config = dict(
    n_layer=16,
    d_model=128,
    n_head=4,
    n_kv_head=1,
    head_dim=64,
    d_mlp=448,
    vocab_size=32768,
    activation='gelu',
    norm='layernorm',
    norm_place='pre',
    norm_eps=1e-05,
    positions='learned',
    qk_norm=False,
    attn_scale=0.125,
    bias='none',
    tie_embeddings=True,
    parallel_block=True,
    init='normal',
    init_std_qkv=0.0274,
    init_std_o=0.0274,
    init_std_up=0.0274,
    init_std_down=0.0,
    optimizer='muon_variant',
    lr=0.00302,
    lr_mult_o=2.0,
    lr_mult_up=0.716,
    beta1=0.95,
    lr_head=0.011,
    grad_clip=1.0,
    warmup_steps=200,
    schedule='wsd',
    decay_fraction=1.0,
    decay_shape='linear',
    final_lr_fraction=0.0,
    batch_tokens=65536,
    seq_len=256,
    doc_mask=True,
    train_tokens=539100000,
    steps=8227,
    dataset='wikipedia_en',
)
Each number is 128 + 24 x the weight over its row's rms, rounded and kept within 0 to 255. Layers, rows and columns count from 0. The size above them is the row's rms in percent of the matrix's.

# layer 8 attention output (transposed), 256x128, rms 0.239, rows 34-43,97-107,161-171,225-235, columns 0-127
size [ 86  72  90  79  89  77  78  90  86  82 111 118 101 120 103 113 116 116  98 114 110 105 110 104 103 104  92 105 101  85 107  96 106  97  98 112  95 104 107 109 114  99  99]
[[127 159 103 119 142 108 129 138 151 161  93 103  98 135 134 128 113 147  85 171 130 109 137 168 171 120 153 165 166 140 119 160 100 116  85  97 156 146 110 125 171 103 111 106 169 134 136  87  94 105 109 167 139 130 120 141 146 125 140 123 146 161 141 158  94  96 147 158  98 119 109 169 137 110  78 139 106 112 126  86 149 126  83 123 117 137 161 126 169 120 125 105 121 129 120 128 109 111 115 160 139 170  98 137 122 120 139 135 161 158  91 139 109 101 128 126 118  98 101 146 148 131 120  90 163 175 126 115]
 [ 94 124 107 152 135 143 140 111 116 155 108  94 111 140 146 204 114  71 101 111 137 142 136 143 110 121 150 144 136 130 114 160 155 115 150 104 131 107 146 127 142 158 110 190 129 142 149 129 134 128  90 102 122  84 142  63 130 112  96  80 141 121 106  89 163  99 178 118 120 111 122 130 123 122 131  99 126 136 117 160 135 135 123 129 152 140 135 134 169 126 139 107 132 133 102  70 114 115 119  93 135 144 131 147 111 104 183 126 138 135 138 175 109 160 138 112 134 130 136 139 112 116 124 176 110 152 173 149]
 [130 134  82 133 172 133 101 108 136 171 161 115 117 159 144 134 128 166  94 113  88 112 141 116  76 129 103 122 165 154 134 127 164 120 123 113 126 125 114 127 143 145 122 146 107 163 129 110 109 168 113 114 125 136 150 134 139 100 155 141 165 150 130 122 128  92 105 128  81 130 154 140 111  76  87  96 156 139 167 125 161  86 127 145 125 100 115 130 116 141 116  97  99  98 102 120 133 147 143 173 120 125 149 152 131 168 147 134  76 105 141 123 107 116 157  95  92 141 153 152 142  87 154 100 151 179 133 148]
 [164 154 144 135 170  94  85 128 189 125  99 188  88 140 105 107 106 148 124 108 123 148 121 127 152 134 129 121 132 173 136  95 146 116 113 147  93 137 125 134 104 113 137 159 109 184 145 127 111 119 122 111 122 119 142 134 112 119  99 137 109 154 109 185 186 134 131 115 113 147 162 171 130 123 123 108  85 156 110 144 114 125 117  87 133 117 105 140  82 136 154  66 127 105 110 131 142 178 128 127 146 134 137 111 105  93 136 135 130  96 151 124 114 175 137 140 121 100 138 109  91 127 150 116 125 120 137  98]
 [144 126 115 123 149 104  65 117 180  94 126 152 122 116 137 105  81 135 131 138 126  96 152 105 155 138 162 128 105 133 144 136 119 133 121 115 152 147 127 100 120 100 135 122  99 129 105  75 111 134 102 119 143 132 139 159 149 115 108 154 158 168 102 126 110  81 122 124 115 191 154 150 101 168 102 151 100 122 153 158 151 102  77 150 144 120  89 127 139 133 113 146 137  81 184 154 123 127 123 134 149 149 122 135 179 147 127 118 125 139  85 124 164  97  99 145 124 130 122 107 110  97 122 136 140 145 152 172]
 [131 108 137 175 150  64 115 176 173 106 125 148 129 107  85  99 117 109 128 160 102 111 128 117 125 138 157 143 113 169 132 121 109 135 103 126 112 151  97 118 101 107 138  81 151 165 161 121 119 147 135 123 140 148 109 148 113 111 147 136 127 158 123 142  90 130  97 104 135 118 126 151 129 139 131 136 115  91 136 123 108 119  96 167 112 144 143 108 132 145 160  69 121 146 146 139 163 139 150 190 127 167 141 107 114  92  89 138 110 102 132 157 147 165 135 116 124 122 110  91 165 116 156  62 139 144 128 137]
 [121 157 126 165 148  97 137 117 119 122 164 126  86 152 173 149 130 121 134 148 103 146 125 103 154 156 154 105 129 144 137 139 142 105 126 127 157 114 148 159 116  77 106 153 106 115 153 142 117  87 151 157 104 135 121 152 130  94 152 133 139 119 129 110 115 124 114  86 125 160 154 128  84 132 122 121 164 128 103  95 138 102  72 176 101 118  83 164  93 118 125 139 125 146 146 109  94 134 100 111 121 120 110 106 124 130 129  89 116 157 152 150 190 113 103 159  93 144 159 148 187 132 124 114  88 150 126 154]
 [114 152 103 160 131 125 129 114  97 195 122  93 141 150 125 131 146 107 130  86 100 137 120  97 157 127  89 115 111 164  98 116 143 162 112 131 120  95 187 129 145 124 130 165 125 130 113 169 133 126 127 127  97 141  84 116 114 126 146 159  98  76 131 112 148 133  99 149 151  93 126 130 100 131 129 142 187 116 105 117 109 119 136 114 111 128 118  97 166 136 145 128 124 126 109 120 124 112 150 118  98 193 111 156 121 111 143 125 145 180 140 108  87 169 135 164 135 147 161 142 161 148 103 169 114 134 108 100]
 [155 139 108 132 121 169 108 139  89 112 142 119 161 113 103 170  99 148 151 141 171 103 120 126 144 117 128 155 101 134 161 130 103 135 110 135  93 112 103 133 128 104 142 141 140 110  82 148 177 133  97 175 153 118 123  68 139 122  98 137 125 103  85 168 121 122 156 113 163 114 110 128 158 130 128 120 111 122 110 119 174 145 124 172 166 109 126 152  72 114 148 138 133 104 130 179 115 136  99 156 117 150 149 144 100 175 141 123 132 142 107 131 115 143 103 129 102 114 164 134 105  72 130 110  99 125 149 158]
 [122 110  97 125 138  89 117 110 148  97 117 128 111 115  99 139 106 111 160 139 190 107 134 148 131 110 104 186 105 154 112 130 154 114 106 121  98  83 121 164 108 176 135 135 138 180 163 105 101 127 126 166 158 145 152 153 138 105 135 162  90 101  81 141 126 127 110 115 126 128 136 184 130 128 145 145 104 122 158 144 114 110 141 134  95 141 120  86 128 123 149 121 105 148 134 113 134 168 141 129 108 137 154 146 152 101 108 140 156 153 157 181 141 118 148 120 124 103  66 107 111 109  93 106 139 134  94 131]
 [107 131 125 117 145 126 144 187  97 167  79 169  96 157  93  93 118 120 101 122 104 108 152 164 166 146 124 116 152 139 128 151 133  94 114 108  93 115  82 127 133 118 104 115 128 128 109 126 110 168 137 157 166 134 141 120 122 127 162 137  99 138  99 162 135 121 103 140 152 164 129 145  91 143 142 141 140 152 149 141 122 104 103 115  79 115 134 160 174 121 148 134 130  94 118 108 115 171 116 121 113 140  85 113 114 154 131 131 161 147 127 128  77 111  76 109 127 121 120  94 190 114 145 130 160 142 122 138]
 [133 106 129 135 129 114  87 145 164 114 141 134 144 141 173 118  99 123  95 116 117  80  87 146 111 124 158 106  85 133 128 147 117 136 152 125  84 108 133 134 118 150 139 170 154 147 111 125 132 130 133 109 131 139 117 122 127 149 120 156 104 149 102 131 152 111 145 123 162  99 174 135 129 132 147 117 188 107  98 118 125 145 134 136 110 131 174 114 126 111 117  96 118 134 152 148 104 146 159  68  88 112  58 142 123 146 119 141 151  65 203 140 142 136 151 124 121 158 125 142 122 113 162 161 109 114  96 131]
 [133  98 139  78 147 119 127 113 162 131 148 171 102 121 124 106 122 123 138 192 116 130 174 101 107 131 116 130 153 121 121  73 100 161 121 166  91 136 141 129 152 100 170  97 130 122  95 123 112 119 152 146 147 134 163 149 137 134 143 106 128 147 142 143 140 143 127 123 150 116 152 103 108 125  72 132 100  89 142 142 107 162 126 160 120 139 123 104  79  95 107 123 117 118 112 113 104 133 120 156 141 134 123 146 131 153  88 169  97 170 103  59 121 144 134 142 129 170 142 155 109 141 152  82 154 133 112 143]
 [ 96 141 147 132 109 132  92 108 150 124 104 141  96 118 131 106  93 110 148 127 159 143  99 151 139 123 151 115 128 109 122 156  87 105 115 172 113 108 106 127 116 100 130  93 141 108 134  91 136 175 125 156 154 137 100 150 164 130 117 141  91 103 152 160 141 143 163 129 133  96 151 135 138 169 141 137 122 160  84 154 127 129 113 166 103 151 111 100 181 151 155 152 163 143 103 126  86 124  87 104 167 128 121 111 128 136 104 127 132 127 154 135 126 126 146 134 176 145 101 122 100 196 153 136  88 109  84 113]
 [139 122  85 116 103 172 154 128 118 156 105 188 139 108  99 138 115 136 100 129 141 116 157 167 155  91 128 164 167 100 101 138 142 165 165 127 104 135 110 135 114 104 162 103 124  79 112  55  92 118 122 127 139 157 137 154 105 117 129 103 142 129 142 114  84  94 122 160 113 104  95 107 150 131 174 135 151 135 108 126 137 118  65 170 143 147 147 162 136 134 106 108 128 159 116 100 101 112 108 144 123 140 150 117 128 142 142 147 137 165 160 127 117 110 130 133 150 113 115 114 153  99 106 163 125 109 116 125]
 [102 157 148 128 182 154 112 172  98 141  97 146 124 129 121 144 143 153 100  83 183 150 123 110 105 110 123 123 112 130  81 108 104 137 114 139 120 114 134 132 135 171 149 133 112 113 159 119 129  80 133 133 142 119  91 183 132 137 139  88 173  55 135 149 165 141 112 119 126 103  88 106  90 109 143 128 140 156 109 139 109 122  94 137 113 180 107 140 178 107 116 143 124 164  88 148 154 131 116 102 151 135 112 135 137 116 141 130 129 102 111 130 135 130 152 130 103 157 131 161 133 134 126 137 147  79 101 143]
 [121 133 110  70  89 112 116 106 133 130 140 113 127 113 168 142 154 124 160 174 139 149 122 139 131 162 143 119 150 160 119 146 136 134 116 116 116 102 108 171 127  82  75 118  97 124 158 125 135 158 115 141 114 111 114 102 124 149  91 172 155 144 155 126 181 124 146 167 168 102 166 147 124  91 141  82 172 137  87 101 124 114  91 124 134 116 117 109 147 135 113 150 142  71 164 126 125 109 154  94 103 116 104 101 141 125 137 134 138 111 159 151  84  98 158 144 135 148 116 111 145 118 146 142 145 135  94 117]
 [134 114 145 109 138  98 129 139 151 135  80 150 171 131 154 121 117 138 123 107 112 157 123 152 130 104 117 119 137 136 121 122 100 155 111  75 134 137 160 106  93 175 149 149 147 132 121 116 110 147 116 118 130  92 133 117 118 120 105 178  93 112 106 159 150 112 134 176 133 108 131 118 133 107  96 135 119 115 141 127 168 143 117 123 121 120 164 135 174  91 145 134 132 103 150 105 158  92 128 128 143 154 184 129 148 113 184 143 134 108  84 165  99 125 135 144 147 121  97  79  99  50 150 167 131 108 121 117]
 [146 111 185  86 106  99 116 114 132 160 188  88 143 161 110 119 149 157 120 148 114 113 150 146 114 127 116 119 158 129  99  94 122 102 133  96 141 151 116 126 150 133 179 111 120 151 159 107 115 100 147 112 132 100 128 128 159 152 147 134  86  94 134 178 115 110 116 118 166 118 133 159 118 129 110 133  81 116 130 129  90 127 138  91  84 144 162 146 141 145 106 131 125 107 167 158 161 120 115 158 127  96 165  75 106 121 117 100 139  86 127 166 142 134 103 118  96 152 111 145 132 124 138 148 148 126 159 104]
 [133 135 163  95 161 182 131  96 103 115 166 149  99 126 162  84 120 120 133 126 132 125 138 115 153 134 128 131 137  88 107 128 160 110 146 152  99 128 139 141 148 149 117 132 111 127 142 104 131 148 138 114 126 110 110 141  99 114 132 112 105 157 182 103 128 126 131 129  62 114 114 119 123 174 143 136 165 106 138 106 107 109 154 146 155 110  84 157  94 152 153 135 138 122  79  67 116 152 178  99 117 146  94  99 149 136 101 160 119 130 116 138 111 102 159 125 129 117 132 111 150 176 109 131 100 184 124 151]
 [132 182  92 156 164 166 116 153 126 132 132 110  89  92 138 126 155 111  97 116 108  88 134 131 108 142 119 110 128 115 131 145  92 176 156 107 160 142 106 129 131 146 122  89 105 101 141 118 153  90 166 114 124 118 123 143 133 155  84 130 122  90 132 124 105 159 154 108 148 131 151 129 110 125 119 136 132 145 127 100 174  96 150 104 127 108 109 216 126 109 148 133 155 136 149 108 114  95 123 148 140 135 132 119 105 111 111 160 142 103 174 185 155 129  84 111 147 136 141 159 122 106 105 142 130 149  96 111]
 [143 125 152 121 135 170 152 123  97 123 145  86 158 134 124 140 143 131 127 166 113 155 106 154 108 130 115 131 120  97 175 136 153 104 163 156 138 172  95  88 144 108 145 124 126 108 114 131 102 147 104 121 151 132 133 116  93 136 162  84 103 123 121  79 139 147 121  96  91 134 127 131 190 123 148 156  66 113 108 125 125 132 147 146 128 126 106 154 135  99 134 114 127 174 145  94 146  90 127 125 165 144 145  47 110 134  98 123 149 144 156 110 152 116 181 137 132 133 105 132 117 135 111 135  89 140 137 113]
 [151 143 148 116 112 151 132 127 108  95 157 126 169 149 147 109 163 144 140 146 120 134 117  80 114 125  87 132 124  82 183 159 137 154 152 160 155 128 130  97 113 123 145 122  97 130 101 115 138  89 108 105 108 128 153 112 161  89 138 122 128 128 163 125 141 127 114 109 122 148 130  92 128  98 167 108 102 135 137 166 117  89 153  97 200  91  90 141  99 144  99 141 116 125 146 130 151 109 131 150 133 130 166 143 133 168 154 138 145 118 176  89 138 138 139 136 115 125 176 111  88  83 117 110 100 109 119 141]
 [135 120 158 135 124 128 127 107 115 109 130 136 127  97  89  83 155 157 120 168 125 122 117 153 126 139  88 138 159  99 145 161 100 102 147 125 156 126  86 133  67 102 139  96 147  80 108 144 120 137 135 116 169 173 127 127 137  91 100 160 157  88 124 150 109 111  96 161 174 119 120 108 154 128 153 136 141 100 107 117 146 128 105 124 105 182 138  91 156 166 148 165 139 124 127 166 123 129 123 140 116 143 134  96 139 166 158 135 133 115 135  88 115 134 104  88 133 149 134 137 119 128 144 161 115 122  63 117]
 [135 133 148 106 141 122 136 156 118 114 144 180 158 154  73 117 150 106  95 103 112 128 159 117 156 128 130 154 102 110  69 130 112 138 128 137 134 152 163 138 128  91  92 142 104 119 113 152 146 118 174 128 136 106 139 134  72 115  65 132 130 108 113 139 143 145 142 103 121 156  86 112 132 125 115 166 106 109 124 130 159 113 144 165 136 105 155 143 135  80 142 116 142 161 112 144 176 110 143  99 126 167 138 125 124  81 141 110 149 153 128 118 104 129 106 165 104 140 157  79 126 153 151 109 171 125 157 108]
 [124 147  98 124 139 161 159 116  84 141 148  83 131 125 127 118  95 123 132 143 153 124 110 137  60 112  66 140 181 140 169 118 118  70 121 164 136 119 137 116 170 111 121 117 134 118 132 117 132  93 146 149 113 142 108  94 124 133 148 110 124 147 170  95  95 141 156 102 152 127 130  87 135 146 144 156 184 108 116 144 144  99 143 167 121  84 107 144 159 158  93 149 118 121 107 132 106 140 142 115 148 122 118 154  77 124 143 118 123 113 150 141 132 100 144 146 139 115  86 154 128 123 123 181 144 150 134 135]
 [148 141 141 144 123 164 203 153 110 179 119  99 131 114 118 135 112 153 146 159 131 118 111 149 103 111 130 148 114 150 163 106 136 142  92 164 139 106 122 155 101 106 108 116 152  78 131 170 130 160 126 123 162 163  74 134 101  97 114 129  70 142 139 111 117 145 109 147 102 152 128 103 125 148 155  91 120  57 150 128 111 145 110 123 160 140 133 145 132 154 138  82 121 119 148 124 112 154 158 115 113 117  94 143 141 135 102 153 144 168 110 118 135 104 140 127 133 128 104 148 150 137 101  91 100 102 157 119]
 [119 136 156 139 144 168 121 123  96 107 115 122 101 108 149 154 126  81 132 101 153 140 149 122 163 139 123 133 109  59 149  97 111 131  81 141 129 131 168 147 144 168 134 117 114 118 136 128  96  80 137 157 146 143 150 144 161 143 123  98 172 108 145 129 131 115 109 100  91 160  77  98 137  97 131 166 125 117 130 142 126 139 131 141 113 139 107 124 105 106 112 144 156 175 129 129 108  96 114 160 141 141 149 154 119 169 132 129 160 104  96 100 135 126 135 168 124 153 138 157  84  91  94 138 113 101  91 173]
 [140 147 180 146 134 150 132 149 112  96 105 161 130 120 114 135 131 119 118 139 153 109 114  87 152 139  77 132 149 135 129 124  85 162 132 121 117 113 102 132 139  83 136  93  93 128 117 121 129  78 129  90 140 122 125 121 169 136 132 158  85 113 158 112 106 126 119 117 145 121 107 174  81 127 140 177  99 141 121 123 106 153 133 146 168 149 134 133 159 147 107 161 134 142  79 115 144 156 158 128 113 132 100 180 139 108 152 159 173 113 155  77  96 127 150 114 116 125 169 136  93 106 141 121 142  96 124  90]
 [116 133 122 132 172 113 140  94  71 122 120 137 123 141 159 140 144 137 155 124 152 125 102 151 186 102 113 136 121 133 117 165 128 126 119 125 101 162 113  93 119 164 130  79 142 125 150 122 100  94 109 176 105 120 124 171 146 120 131 188 146 166 122 131 136 108 150 123 134 126 130 134 151 129 121 122 137 121 149 105 129 163 161  91 145 154  89 122  57 126 153 136 120  99 143  82 116 119 137 109 119 131 108 178 137 121 128 118 113 111 161 105 125  98 150 113 130 112 152 173 117 148 184  97 103  94 107 147]
 [115 127 104 146 112 122 161 150 167 118 123 112 148 140 153  98 157 128 127  77 137 156 134 135  86 118 108 116 153 127 171 127 116  97 129 106 133 138  92 123  92 121 143 136 137 116 116 142  92 159 158 106  84 124 131 164 134 112 172 121 134 176 160 104 119 127 100 185 106 129 138 116 135 112 160 141 129 150 117 111  78 105 140 139  91 182  78 127 142 133 145 167 139 154 106 119 115 153 131 111 158 136  97 165 155  96  97 139  85  99 136 128 159 104 140 123 141 134 126 102  80 153 108 130 178 118 124 119]
 [135 133 118 135 100  84 124 143 103 136  81 133 135 117 152 146 111 122  99 116  88 113 156 143 132 130 138 108 118 109 110 184 116 114 166 107 131 148 123 136 121 129 155 165 119 162  90 108 141 162 148 134 120 182 155 145 175 132 115 135 137 154 159 120 137 118 122 164  87 117 120 155 109 105  82  78 116 157 142 116 121 139  89 162  73 164 163 148 135 130  97 131 112 140 113 149 123  99  70 122 131 135 129  93 129 113 137 107 174 108 122 139 115 137 134 139 155 163 125  99 150 166 170 139 117 106  96 103]
 [149 147 103 108 160  76 124 104 170 138 127 147 150 151 133 135 143 142 137 132 140 125 139  87  91 138 123 118 123 143  46 126 108 122 111 103 183 130 172 123 124 136 139 166 160 107 131 136 139  88 148 120 132 110 104 149 142 120  92 132 216 129 159 126 150  91 142 155 113 109 131 115 126 116 113 107 135 121 108 110 123 151 171 117 137 116 149  91  74 148  86 133 129 106 106 152 107 143 118 121 130 129 147 142 141 125 117 115  90 122 107 115 149 128 137 103 101 187 139 128 130  92 133 155 128 127 148 169]
 [108  73 143 146 128 173 198 145  97 132 147 104 123 127  86 134 145 144 130 115  98 152 113 168 107 118 115  96 146  94 154  91 129 105 117 117 109 150 145 136 104 125 142 109 113 117 124 154 131 125 145 120 159  95 154 103 128 157 121 132 120  97 126 112 122 144 138 160 132 113  79 148 150  74 112 149 109 141  97 122 138 103 107 160 143 183 166 119 173  99 168 146 132 158 134 124 131  98  87 164 131 112 132  86 114  95 139 124 130 120 130 137 169 123  86 160 182 138 122 109 121 124 122 146 123 114 124 144]
 [114 128 105 140 131  94 106 165 114  95 123 142 135 179 169 140 134 150 134 111 158 148 141 165 112 154 146 137  95 169 115 166 136 114 164 111 101 120 146 112 138 102 150 125 117 123  67 105 114 161 163  96 119 134  94 148 122 151 136 135 131 154 110 119 135 125 126 148 100 180 103 147 152 133 119 109  87 135 134 141 126  88 207 117  90 122 131 133  91 148 130  95 181 115 137 156 145 109 112 141 112 105 127 159 147 109  75 107 129 133 136 136 124 148 146 147 120 126 106 103  91 118  95 107 127 147 159  98]
 [150 108 150 125 184 152 119 151 164 126  94 154 147  74 155 141 143  93 159 104 162 135 149 117 158 122 136 155 133 103  73 106 104 137  79 100 131 151 148  95 132 128 134 156 136 115 150 145 129  58 121 122 120 120 122 130 148 134 115 136 125 155 125 125 127 112 139 122 105 131 101 123 136 126 128 117 128  91 172 170 157 161 152  63 161 118 168 143  90 123 121 152 124 133 150 127 112 121 138 142  88 123 118 137 106 149 113 129 136 140  92 100 140 148 139 108 102 117 116 146 144  67  98 181 117 126 122 142]
 [126  99 181 117 149 122 117 109 133  73 159 133 124 133 161 137 163 131 169 114 113 138 137  84 141 133 161 100 105 106 172 136 102 163 137  77  72 139 125 116 125 132 105 151 101 105 165 171 142 141 133 162 117 124 105 137 122 157 124 162 155  98 155 136 162 111 118  76 147 139 146 135 107 134 110 119  80 138 103 137  87 148 173 121 117 145 161 101 139 108 119 158  97 163 145 105 134 106 113  95 106 123 101 119 124 152  99 101 123  83 110 134 148 163 114 133 128 126 165 158 128 145 138 141 126 108 132 121]
 [149 161 105 115 130 114 120 156 129 142 119 102 115 157  97 131 179 136  68 143 119 153 140 122 147 143 110  92 171 138 102 161 124 111 119  73 142 142 119 126 139 140 114 137 134 148 117 121 134 117 150 149 111 117 163 120 114 115 131 146 130 134 166 153 114 162 158 135 137 107 133 166 125 110 123 120 149 173 112 132 117 135 141 117 118  48 123 128 130  98  98 128 135 136 109  96 117 108 108 113 103 148 156 116  71 131 164 118 135  85 180 160  79  98 132  83 143 164 149  93 129 124 155 140 144 118 157  86]
 [121 137  96 134 132 122 126 146 140 155 150 121 176 142 112 104 129 187 103 112 142  81 115 116 148  66 104 116 127 129 140 163 164 129 150 118 116 128 105 132  98 125 131 156 125 127  94 116 126 109 142 136  90 129 118 166 105 127 150 149  60 158  71 149 125 148 174 146  88 108 169 149 117 181 105 127 124 158 177  80 110 128 135 170 153 122 141 120 136 118 114 113 141 101 119 130 130 152 117 130 120 114 131 128 144 108 127 125 132 170 133  96 132 120 137 153 117 119 139 130 105 107 152 146  93 170 151  76]
 [127 144 113 123 135 158 110 105 120 139 162 131 127 119 114 127 121 138  73 111 157  98 102 128  92 113 139 110  89 130 171  89 143 118 176 164 102 146  97 113 142 117 144  81 158 123 153 115 144 116 108  91 132 141  99 122 117 116 146 105 127 118 116 103 101 131 109 115 141 129 158 135 156 135 165 116 130 135  88 145 122  69 104 113 183 130 114 149 173 144 115  90 134 145 184 160 155 138 156 107 139 102  98  95 102 140  99 130 137 169  99 129 146 145 133 150 151 143 134 199 146 142 125 149 103 129 142 138]
 [143 113 139  79 111 146 163 125 113 104 134 129 112  88 125 110 108 134 106 153 123 121 145 131 107 146 122 135 194 127 120 110 102 127 101 157 130 108 138 183  97  81 145 151 152 128 112 130 144 128 124 134 177 176 170 138 152 145  90  99  92 183 133  93 126 183  92 124  98 118 125 110 169  94 129 135 121 136 141 125 126 118  88 138 131 121 139 121 147 116 148 113 152 159  88 149  91 165  86 147 151 123 118 108 117 122 115 143 156 124 139 139 109 127 169 118 162 109 109 107 154 159  98 101 155 130 117 147]
 [154 114 128 160 112 147 175 130 136 150 126 123 140 146  98 121 130 131 159 165 115 168 115 109 123 138 137 120 108 153 140 123 161 123 149 162 135 147 132  96 114 103 121  75 101 136 108 147  96 132 158  82 107 133 156  93  85 135 118 143 129 102  62 123 136 151 140 123 164 149 123 152 141 112 122 147  78 116 136 134 108 138 128 137  95  64 114  95 154  86 106 104 134  85 192 102 141 118 135 138 120 126 131 152 129 122 148 110 102 112 103 122 150 142 133 115 157 152 122 179 122 112 174 136 172  99 136 123]
 [122  76 176  93 145 173 135 137 155 142 176 100 142 105 141 115 113 137 150 165 125 135 121 128 119 183 133 138 144  84 108 114  92 109 111 147 145 137 152 120 171 102  91 145 112 122 165 156 132 108  93  91 167 119  94 124 103 149 100 128 141 134 165 125 136 118  81 115 129 121  71  69 114 124 132 184 174 104 115 160 145 125 131 143 138  85 131 131 118 158 135 135 148 127 173 136 109  97 154 103 136 131 128 109  95 102 116 126 138 120  95 140 113 137 141 135 115 115 150 152 144 141 105 121 125 132 144 134]]
# layer 8 attention value, 64x128, rms 0.0879, rows 34-44, columns 0-127
size [106  91 105  98  93 100 106  98 100 105  95]
[[123 148 119 152 120 117 103  97 116  88  91  96 109 133 137 156 135 125 185 133 151 160 121 133  70 129 104 103 141 117 124  81 149  94 152 118 150 161 128 102 123 101 143 105 103 142 159 173 130 161 142 144 145 112 145 113  97 100 143 125 149 129 133 111 121 154 112 117 102 133 108  97 133 147 140  83 111 150 148 117 121 150  89 171 110 136  98 131 159 171  85 177 122 111 114 105 158 120 126 141 134 107 172 108 144 146 102 137 111 137  81 119 106 138  88 151 159 128 126 106 129 163 106 181 120 130 161 141]
 [106 106 171 192  66  96 138 131 124 107 111 143 173 129 156 108 191 123 142  67 164 132 105 126 130 145 141 141  88 135 119 104  94 127 131 140 104 115 117 150 136 149 126 132  91 140 152 120 106 144 105 160 102  85 161 140 128 148 114 154 138 111 125 115 149 134 108 121 102 131 133 157 112 104 141 140  96 194  95 117  95 112 108 118 127 113 123 121 112 135 117 145 135 163 126 140 132 187 153 116 138 108  97  95 152 128 156 147 152 121 143 155 153 112 135 107 116 109 130 113 157 153 109 155 144  88 151 123]
 [125 138  80 116 121 145 129 151 109 126 114 156 154 128 161 119 158 119 132 140 114 113  79 120 129 145 118 105 119 140 161 126 136 158 139 113 146 158 135 137 113 155 192 141 129 151 127 143 183 121 114  87 110 126 153 119  85 149 168 141 161 141 110 121 123 119 125 138 148 132  84 124 112 136 121 141 133 128 145 117 109 183 133 109 147 183 133 119  72 107 163 129 119  88 141 163 157 125 130 120 121 124 133 101  93 156 127 110 171  69 128 142 105 111 112 144  81 107 118  98 162  95  94  82 148 124 157 105]
 [118 144 145  97 110 135 123 135 127 118 146  86 150 170 137 128 161 120  87 119 115 136 163  98 139 144 128 108 104 118 138 143 137 128 122 141 152 143 106 120 118 139  96 128 138 155 106 153 179 132 145 122 106  81 142 135 159 144 102 151 139 122  92 122 183 139 119 152 135 166 120 106 118  83  55 136 117 141 111 119 104 140 100  77 118 141 108  92 160 158 104 126 148  98 166 180 143 112 115  98 117 158  89 127 166 117 121 160 143 136  99 114 143 163 121 170 123 117 131 125  93 154 130  85  87 131 118 152]
 [157 104  84 143 126  97  94  98 118 138 193 141 100 144  95 119 132  85 123 132  78 109 115 110 163 150 148 161 106 123 135 123 169  98 157 112 108 166 139 126 149 131 140 125 128 146  97 133 119 140 148 115 112 120 155 100 155 115 137 158 122 134 139 118 146 139  99 135 114 141 115 144 152 119 130 157 152 119  76  98 128 154 118 117 133 120 134 120  97 142 135 172 115 128 180 103 108 120 150 117 102  95 145 121 111  79 112 151  99 135 185 118 101 121 142 137 106 102  96  80 136  96 158 158 134 175 164 103]
 [125  78 122 152 107 143 134 158  88 177 123 119 148 157 113 137 107 105 108  52 116 116 139 155  99 144 112  92 172 142 124 119 126 145 143 135 157 118 129 133 148 153 120 151 158  79 125 158 150 115 157 114 141 104 119  70 163 147 146 112 108 102 148  93 117 131 133  79  81 128 108  89 144 129 164 120 135 149 130 167 143 137 156 104 143 141 170 172 128 150 121 147  88 120 143  99 122 187 100 117 140 110 140 110 123  84 164 118 126 121 132 106 136 136 117 104 119  97 136 148 120 130 137 138 121 149 147 131]
 [127 121  89 144 152 143 124  92 106 104 122  96 143 138 115 101 129 101 104 157 121 127 126 119 127 148 135 155 108 114  75 112 147  70 137 158 144 122 109 119 160 118  89 127 135 122 121  90 146  80 126 144 126 158 162 107 158 149 103  93 131 149 120 138 142 109 172 126 116 101 112 122 120 121 177  72 143 127 184 137 122 132 108  93 128 152 125 115 132 118 142 148 141 115 147 146 117 142 159 143 122 130 130 177 104 170  77  92 121 124 155  97 181 138 101 128 133 109 146 116 146 191  94 120 146 144 107 148]
 [117 140  89 172 166 127 121 161 125 101  83 153 120  82 106 134 124 130 116 119 201 115 117  83 120 139 171 133 101 114 170 140 125 100 131  99 145 157  86 112 141 125 106 151 146 110  73 141 116 145 172 134 144 122 148 129  93 106 125  76 104 164 108 102 139 109 169 136 115 152 151 129 159 154 120 141 155 128 104 125 147 127 147 134 158 131 141 169 108  92  96 155  96 137 134 158 123 138 143 102 125  93 128 121 154 152 135 127  90 132 137 140 171 125 129 136 146 127 128 103 116 127 144 165 112 145  90 103]
 [143 116  82 161 105 114 154 133 153 123  84 140 136 135 123 172 143 170 132  95 104 145 130  90  89 134 107 148 155 156 138 112 108 138 116 101 121 130 118 134  86 135 125 124 141 159 175 132  90 117 117 164 120 162 127 130 139 119 124 150 134 114  78 186  85 127 121  92 144 153 140 130 140 111  96 136 125 162 154 132 159 131 121  50 135 136 151  86 128 211 117 112 114 132 124 155 145 146  76 118 138 128 146 155 128 136 130 114  98 131 146 106 130 140 122 134 149 171 118 123 146 100 139 114 139 117 121 113]
 [114 139 128 136  95 151 149 132 111 125 119 140 129 159 140 176  94 161 161 127 118 138 128  94 168  67 131 130 116 125 181  78 122 121 152 148 127 129 133 136 133 116 140 136 131  78 123 138 104 138  97 121 145 129 138 123 121 140 129 117 108 162 132 155 140 166 126 145 102 118 100 138 118 134 118 147 112 110  82 111  91 146 153  92 148 134 159  74 138 107 108 133 137 162  97 160 144 109 105 110  88 143 137 115 124 157 162  60 112 154 120  67 106 123 162 167 105 144 106 137  92 162 153 104 126 135 143 149]
 [159 124 134 132 100 107 123 141 108 119 162 156 155 161 119 143 124 119 148 151 155 104 103 130 114 106 113 135 116  95 130 168  79 132 139  77 142 111 106 134 125 105 139 104 163 129  88  97 160 120  90 133 107 158 102 120 130 133 116 127 150 171 127 125  75 163 137 117 112 175 129 144 155 118  72 173 119 116 170 136 131 151 123 146 118 142 111 144 133 113 150 131 142 123 140 139 160 183 131 146 142  91 135 118 132 133 133 117 130 140 154  88 109  79 117 208 165 112  90 121 123 129 126 131 128 130  82 104]]